Weights of a small transformer language model.
Architecture: RMSNorm before each block, no biases in attention or MLP, untied embeddings, capped logits.
Each number is 500 + 25 x the weight over the matrix's rms, rounded and kept within 0 to 999. Layers, rows and columns count from 0. Numbers have three digits each.

# layer 5 MLP down, 128x512, rms 0.0871, rows 0-127, columns 320-383
492533545493520491493477444526503511477493519457521530512513489472478455501455478496493526465521472489493502524528505485487497452477509470522530519543490493496510498450455509537491506470502466
493488453506475462472449535482528455506523529461493523505462551496522493523461494510469494504449515493515527473547496493482506487478517485556483534491528518511522496514490516516534520502480514
504452478555509515498507489484512516521542487508515500549486547497537461530542485538540510511514497542490500517507470505484522516498482502491497521448479541497504486497492505492484528508531459
512526474538483527494459523503536537484500507445492500464504517493480456542477509542484481493562502477479475479494534509482473488480436494494523480508523447491488485524469484499483485502541485
476545484542513523477519501532513461511505454511460433507480517498537515479532494471530493471522528513490495497483488516544517493508527499475488514517463503469481542512513535477458507498494483
489536526538526463513545514502488501464475510492498478523486485449508488487478504508484548453473470487533510508545525545527465468494499511476451524535491536538504507504472500491465507444499480
442485483504456469492532528478485490538474526489491476496491485498502499490547516505525471483472523547520513500495489528499492501505495513512513482457504517509517542536540476495480506486477475
527461499508529487511515472465531506547491553523533532536513500507534506502445510540457538466506518504501562483521476469502519476524481497474490546458475510497506552487476490476525520528509482
465523513485463543519486485522521528476529533514522508509502504513467563484504516487492528493528506495505535485491515495516449437547515498536465501503489462531539499514544495493501491495473529
575505529507520524517518523501535482494547500559508472510540494489509521569491520512483502500511531539502504482487517484516530510501481463501528527522539487501477513498474516505473518518470527
503538543509450487485492510476516498485508521469455545491581504493515486495507490491492518475546518477490525529517490485488534474476534519515448498511508504487537532519472503493456498533512513
492472514504504515497510539440479510506520476520503501495498505500505473483505499454515525486479495523548488525477498494478476456458506489519528473489479471509493451477481520546478505565481467
527459493509504495548487502504518478486496483499497472494525510495549525521471484465531516511523538497513511518528505495519525509472560504513498506514464556489534515495465515507511515515512468
541471507506470478513504499447494497519455517524486500541506513544516510541520489508482509450495511530487494523456478493494464498503517488504529489493475474497464521515517514434476522501566527
523520498507474509548516478508466497447524511510475497493481481469512484543508508526499533486514499510511506512506538524530500470477536489508469530476495472500511486532490530510489464506515509
496482483464479484514438491512495496527480468469467500543486494515530501479466506477483428477503509497511456547454491490500477508497490545488495475463479466493518429530493492505525429505538462
505464518465492485477480484499478522495498492511536515475466473467534475480542513500523456516474503515462517460465506497512510500491506512490563488471459507517488509480509497518506487463475521
450456552514496452510492504487480510483554451520461501498530490483510490476499481520482514518485473482490474478501528490503501520460461527486515460507494517456496530484476496518541520520504481
487516506483471497497553521542501491480509497519514454521499517447512489533486461473480492547516501449460503482514505502484489489506488502512533507542470485550485519511527491548506515505481496
545510467484483520482510542518534578452534527506525513514496487493494478500483552508495511520456508457531477519523497481517496514452505505496494499498512521493494533474543454464513502486509518
537531512506514505495504538487485504464517468489470544473515477503526557488547518509490508473467511499514467514498503525448440481546497534465508524529502460519507491500521455473486473445529547
527462486493501502486508429544528486515513509504505472519519456521478534515529510491486474512522481479534454493465494535546504490483520526529483513496496451477499478521461504501472475501470536
546499495536553487477508488535538503487540485510497497504470470483500495543521504548493471459526503499498515484502541504537498513479498541482502509518481531555461468469491528488488500500496493
466510487510486523514465492442523525506472505522500506482472449488522520464523508508530520528481546524520488496509506497468527513485474518482491534523529521504477496516516490493528482480502482
526497530505486462484483484513456483472458523519484556456485475518527475541513464485511477492512518542537470516502503474517492488532478529484500480423538484539498508500497500508505474509475491
469537545513513495503520530476514500441506540515486498524507506506482495476490480540487468494487535520527507431524512453503500545461493456534524459486491477474468429502509501501510508482509484
509459500510482471528487497517518493495503489502528496504531542484513572513477504527551502483492508521503480466504493500495508524503473520513517460534490471491475535495503508495456512505519474
489475531510506504507524512507504504442536477436495529471468491524511505469482487509511519502445489516547529490506467530486506506512514490491502488481492518471479443539464479509491515492502459
496522492525530469507502461457467516499471471478472496468502477483474520473486492467535547492517501516504540542503530479430518536508496509528502485488531493536503504502536486486484494475516484
475524508550526528455490483480468474448508543469498517501494509499550517514453456511496519482503502505488490475518463500527465489481485479528498504456519534493485528534516478478471489488481444
511530534516439507498531501501495530483490539521469519502487503487471514503509461463490499487520527511470526506489466490503486469487492468450503536496523475533463482457471503530520475496484476
493482486491457480523475514486474506506526483472477478485490556510478533471503485526495478505513507489496523545469516469497535509465482494478524511468515467504459487518550492520509499500483536
534507523488469501514479434502488487533465520464489465479532497498535511470502492507502534491514497526493466493504480448465466505485492527506491515480502488480521518498496514459492562542507507
546498490497511505464534538520548512541455468505505504547491533505505508523505492528547493497517446509485451467491539535473522540491480481462491490457483509548508539490493485503507500473441480
503495477550509524485472500523487507511544497486466502444512508492512502529532525493500513466474544524492473491504517506476517512519542497497434481508515500514461525462548478483504500540509519
515492510479513509527473501490525451497502535529488546488488504496511512509472492500473493466478520497496510511446512467481484503492504467478529486493537479565500471477447507495497520509513530
505531458533533506489549505496503505518453528505500527493518517457509484505509480511501511484480485466512467525458501481488545493480530499540558483525509521542488487514536517494490522496487514
520494490516562500457510504464508493467483494458499504517473520470446528456500469545537457444490517499491492466497510465518495521441469484508488494474519484480498557517461516524478490569508486
523497537524499530540546485505532490477482516497482546490509443520524515471512507489525486494473470501505517436486484521490477497468504566525491516516534545484507432490513509457472436447478476
462532527536481519524531498516502485463504519503507485511524506507570475532495542503542518491499510513529505504521482478513511448538457515486462497464500510538526489463487520510523472504505511
513496502473536487503478474502530512515464514462509455559514537517482503497453504489496467515496475494473496535511505512495550467493454498498519508499497492465555551532460490519513510510486501
514472525521496486472496506473487485516500513495509445520523495483435526496553525534426524483533467449482533505498509459520506473497497483537481471514503525475505505523484476518477533493487489
496477532512463518479531490500504485548557489512491515535499517481516508485506515524475484484474509499531492519498495532518467483537485501503498517484480492499511484500519493508503497506517528
517532541524502469469496538511516452512496499492489476501486476523526483495532473527510475462467495457499479490547496517468483538508453482514532498489473465450493566520471420508505501478512515
516473533507474462484503517471479489495473513525500508489483522466477501525492518502486509515489495515483529511488537491475454538452461475520512487480513525496499495448509511510508525471520505
487489512517541462534503516458480518517504517493543482493464482491521514535501497494470455463524484472502537510489463470482473509509545535511479500535512522540482467483488545505486471483482487
473502490473486493456465498485524459522492481526477536463522530519485460475464495467564549480527509542473534506455540524504498482494523497517496549489545505480516515542504478492475529513509484
490461486522477495538486535503494514496490506530499511507512504476509526491483526483488461481439523531497528547504506510497490477492480494478448522484481492514524531494505505463506512504492515
463532474515501484490457503488515517489524491524501500454467511505514495469511492466511489548531514491450536557503464523483507517492513504469472518502562482495497498495489491521522488485519489
506500514532507514506516522523457505419487502519526469527526493524489508493444466449509501554502500493482512473515535478510529518493522472548499466510496538494477524477542459508477537516500507
470481498518480479544509537520566474460482467501511555481500465508532490481457506509563475495526485495496512532568511475516513541510477516470512510513509479510500453512503517481483471485518489
536471514480502447507529507511519499448499515524466477516478536477542484532530477542496494525483522490547542433492516532482516493490475540524507488498476461483517529529476477489491541493446475
498529471500504484492521497498525451482478499496505479514490472465497544462495519524532516522526452564505536532503520462455534548496497511533499478507487514472495473466518462469471511523534509
479508514491494471509492514511544495477501471489502474477492499527539470497478481501530454492428501535529531507556460524531488502526487504482505489475512441481489529505510519554480492462489477
507527508502496445478490495500488497527500525480496460495435520488494494475545468488507499508510532459482481529461526488504516493516519528520467494500458505501553520489475507547517544479516520
529462470521426500491486520515478521500505494477546530449543507524484534491523546494483495542494483477518507475497528456475506501527479495492478503488470480525488503559527474479506499503517509
479498502564540484531501515514506500491491496497491521472492440473536527518505508471508530475499525518507481499477483539475513534462513473446508507481508458509513503459469535482534462458501475
529491546494469470459536508495485477485515518500483525519476519501530476491526506478472536529518528500551491469503485463525499522453522531511506517539462502471498485516488487517481480529498536
506461463508508490533507464525473444493466511514507472516490486488534517426484448512526526489488490499502519500525524515552496500543531467450477508530478552516518516482517507522509510490514514
478478476445512458509509522423514539475548450527507447499524462514464521501511487525493538462466490545498469502485495540533511528492517474555502518498473503439526504518511493521485524526486499
470506466518477477493495433518444472506482535459480526520462499529476501481466537473476478545510528478501578497488487472477516512514466528526486481500507519503493467483526546471502499503464521
478465536494476535522504518519501462495449528498481526494476500510490492508507495499547494467505508500497498522554476517508502516477486475489482476493526496443524492502504463484521527472493494
486531475518494483502489494542496455510519536510511506503522480507509511498551492491496499534509504506491511499512478464513478483493504554541522468517490460471500490501459504510534503476496450
499487508482478477504502517506517480490489477521492491533481488497521531496515476462554516545505525490547515522486494491504530517502504503487488505460551492483522465512547518542500467507488502
503462525511504568476514474547522516499511491474492494537508518486487487522473536486538491458494520472492473523493498507499502541523497415482511513452524505498515504541499503484525478443514481
504545494470489491516474481482473522518507503531539510489514458508479558529527484479548453526485541523496498545464477506513533499506489507503499518496497521552513502471452533517481466518473500
508512535494529531543505521536488440516513509504493493507502513472500531510489525545502495497505499485520450481507444489472515480447521537512474490515488480480522473478514540503548499524461492
497516542505507473543535484505544511513558473494515475491488513536508497477525461463465524498511499496553513495451539528479480534530505513511499506529538492555503477500496513489473523509504489
533501507482491487482494525525483522501503533493469477480524564479468501505559507450495547518530514516458479552522516498472489446530532543505558487483534464483490450463490574480494455516513544
482515508492477431472566470498513498475465514493490521515481503484521544482501508505480460492499566482521504484499491529480523428477482546510518504472520528493535486476467495512500512496465455
526498501501494458530544494524453481477540494541495525501504471478507522501469520522503477491494516500499495519485550491471450509480477504538515511505561503507518457500514521510521483529460531
547471485526479512474510463473461526524467507504498476512505507489508545473494477516501511480524473498532509512510482485453445520505531464512513504524493444463515474470557464530503461484498497
542493481471521502508494459491458527499511491520477531501494507495498502515536548493498505474501488492532467502561509503481537484494456478524499458508481478535517521456472471471501470494535493
489506527498508480548486498498500506503546530503537545501486478505483509452506505433481488523507484472534495460552503487502481498544484498506502510462530514477502486515512504460448495509523484
533511504503532500513491489524510483485537471456514527502522492451479485506537496467499504483497515519565531467512498497528494551494503570486510482482465478504527465509501488448513485474461522
530501525535501501566483497521481483454487494488500523498557473507494487477495503461524487512535474483508478524506541527482472518491499507531492511490518478523492542492541527501498486476537529
494496489476498526484462533505488531493531512462486512539488492542508474509531552526495490501502526510480509482477517509507513518534545477495460474516525505531446513461472520483494457491500499
538513475517523512493553533495514495469472438506506532514470528506499498512481527437518499516477505539524504487465431533557518518489497489486482502517491517503490500511501521461466477478488465
501488525475508513498472515502469510506477540520489529516479489545443500530529512459486465485536522540479465504566530473508508495503555485524407526493509506503512504488498467455494508514528460
544476509511488488515565518493480481496524507534520478491521538470502510490488548506487530516503482514488481513512498540529508524506519513514509525524500451486480505515522495501500518546514503
545452506505456512492536462519483529443531501483475509484481473503508479489465509493465471466498528531530433470489474535509487505495503467458536490521459507487481474505517502534508555506456512
499496530484528526494460498523510477514516509531500470544503489469522518542450541487517451492472459537484458520510531452540509449518512483510508496502453482527530543471490497529495526540525552
507518466452508460485487480475506527456481531510517494532518503466490520513490482513584528517500492487514521507476499532528510494490480468508506532461485464513516509518498519519471515528463539
532507526531462493515533484527514533512505514517581498498477470507485489513513508506489483514482492497547503482543492486519530506514543501513502481511516463526484493480517529479487473479483509
506515506504506505465501524497508529494483503553520496500517483503502519463535485482536553495501474506464473473487513505520503495479499497532488516512488498477509510454504495541504532511471506
512526493521488513515507486501488493471494447512523455474549510481480525465504472504514486506467498467525457533537508491528514503503523494500498557493474519488502492466486516478508516483465472
514451511490510506509481515466438469495487477479491523453493465549514469476463473493469522535512514500523460495523523574480497444500488485504490483478500503487520491479549515519531520470523527
516470471502508525518503535476487472526478508447492487511469436511489497468506495495519470504513475523492524465547480500515532532507529503489509481534510515517472500492490558520508510472496488
492523507476506530465509464490485545501491539515582516528501487463483532550467527529508476504538512465463485486457482461513520495491440489554459514505473487494520496482499512528475474530477485
468476473488453451498474499456485511481494546491464520452478481503515501504472532494519521489490553511485548474536505518529465468513517514495488489508520493560523430505494553479525491499495502
529508538443485535580464501508467507492502515464540506399517562483470453488513490467445500539501522480463484483524499529477393514561525493547469512518493518517538486487490541486487574508508580
512539501508491442493494506473514483472457507493544480494492531491508553488502495493493523541518513533489515487483499525441493469504530503525496532527510524521491477513469511497491523462527518
507477457503511496506509496487456540518506498472522526517500528503477526507516463504525518468485548525479553484497501500478508532452522536522536495502514494498501425516499488475486491465472512
524483509513495513466501498502502479495530550519458545506515508476499506533479463489506535553502505539501537521498499480503514483486522473488512493485509492493542475460495491505529509539533492
476514573498503520498557519511487547489444500473475511454472488557425540484469471502467520490496519508502495502503518536500492506508493492522504526511489484485570506480483501546470497512510455
494491464496482506519441533447475479517482492499523496523491497472493518491547531497494490486510543499513506507472519505464501472497567506515475505507478509475480474554504505510531530469452479
510486497487500476476527497531469543517517501509516473570494476501512469494524547494484543460508531498513470522509497519490469556508478493515482488488504541553471514480503523518464512508494513
460471524509487520529548486453491466505461476481467508496473515554547537491572529500500508506487519482445499480487517494496509557476503476480485482522551473502446458484476449484535505518480512
472491502523493512528545471493513508468554551446502507500457481503504537503526512497447464537517502545533507494502479528524470526477499510526533448532525487488528476511502491529563505478457490
521509496486501478496465532487480464486546506490507478488496493477515524485481464499516498535486512528502509519518476513508499490518485474493476509526530502519489459507506541503548525502481469
479521506493480522502461484526525562534502486496550510500529539461493498498532497501506518529477473498479485473497541524486465491554474530539479442499522492492481423487514518487439545464514500
526496514519473525463508488509547517485530480510494536471557512498443503521488476514491495509538510524466485526519486512522489528453474534496532513528548462487479498514519483486502536511502501
469492510513487483501483513506507458514482532518479454478468514487494504460492488476541508528493501495517487515547504545477532476465495499505480513514488498532533567501512483471445482456465489
512538505498512471493483538474505527560509540522503529481427475494567494499496466468493496474518518518491437543494483480455506536506482522560520560490449521467460492521500493545491502535525510
474537496517492500478485513524470512507507464512520516521433516507495469495495450488531532455505522492496512528476533470463493477513481514484517440507522535510469525495508516450509509544533543
496468531521512519492487499489491497491513537527528490533552497465565482540556518513514505495532473461519539505525512458521501489513519481499438496525503441510474494489524495520486524528521516
500526473453502482520469490483459475490488477472471457523497466502512490458494475503533450467515496475489527473478502544524499461502508510482519495508468496514533513483480540505486499522529471
480521524493491567503511515484530481524514477477503498466490527519535475473507535509552497521524531487450523513523500502475488517512476484497524506518464507515485518521469481471479472506578504
459500510488472469538464465501456537485477493474509501532524509511483494486491498533488497482478475496483474485525483529477528487476507514509477496527478521465511512464497504473496474523519523
498515482487514509471486498524507480472500493491470509537485511466515548442471506492499521501479505482499498483462490471443475455499516469542516492502520499410508473500493488449515520447510499
416536481503518507517476494453507470485535512472486466488470512484486472468476547499533517525524480496467501496484477500499496510524530517501460510538513469461500468523502532525535490482489521
495525514538514477502462502533478480525518481511451502493542500490479485478493498472469493500499463450487496527521499478515555474520526511498489507503509506504525508531484471527527516484549502
476510497515512478547477518477518499496544483488455501463485502524484495520495463463468472540472486471501492484512484514482495505518509495482535553492519509516429507510523505475508498481459521
520423454486523509570467491522500472478499488452492467507509500476520501471477532498503492568472497486490501500476515491491555446500515523450471502522470494471480508484540503505526526482511486
508501480537521515529514534503476479471465494547490498489491504492476490553531437511496512521516504476471542517510496543507469515531524477575533488489486518535490494506498519456531484586550472
481518521535498427537501481506499521450515490495467516485468442462523467509521460517475489490501510504542476478516480522498501513517486495537517485483494492494476498496509496479496509494534476
504541552463503503548528500496483526423457493492485476504472515464536509506484518490505478507496473502504458460467487483502499481504466493504509479442497495524509453509543525498498435457487474
531490522509542484472498466528487497481464500529516546507542489508513497487518488554506521491514528482500519555500475480502501544562520510472516488484467512506501492504447511513468526554502518
508467468520515547509480519531492505531512518514510501474511523563467510538500506475513499502487444516488512497526480470531507494473489486497493534498530534500522515481513476479458502500494553
473518489474516504482541475549472455489497496496501526472466466512506572546508499547523479498526547518519541493507475502523459433503524484521517515525492530490480454483513524498513481499433543
533473515543528499491497477499510519485487486497461484496505505462477476462480502541508493509502463538522476525517500518517498480549459514497500488489509484496465533566507502481507506523556490
464481496527521497545507481512494474505462498502511526495467508490524460473497504519513526489519496487500536496495486472484485510469486472512568507487526486509487476509514466487507491527503537
516486523485493498504521557530492487550487500507471472521466468536490471510495495480489493479525531458513480474486486509489470525457522487511556490492513506472485495505491492483509491530491482
470495451513521535519515536467518505501501482486466487480464517465485518520481459497501500504555494502486495506497495525515527521467535475490495541510487469522461514494521513492487490507487494
501477483486528484522542502508516502515523494488505484578492456517512527494530508534499514481522512530470508468540487497489497505466506473486491514499544501511513496531514525516497504499506512
495529467499445477498484459501506541500500469547475460507475535474502496483518481491521470557491472504499469495490492531491509567483497538466513524455497524535484542471483497504503497477491534
481516470473484506482487493510483502485524522451484529543534486553482467523502530488513510498494533502480473521501488476474499429513495481524521493520481515505501495477496513498494482528522480
495487472469501511499495463521523457546531491499546480512444500521479457515531465495483509499467484518518489503468517536500524475497518532486468515525478537522488534506520483517479490516532484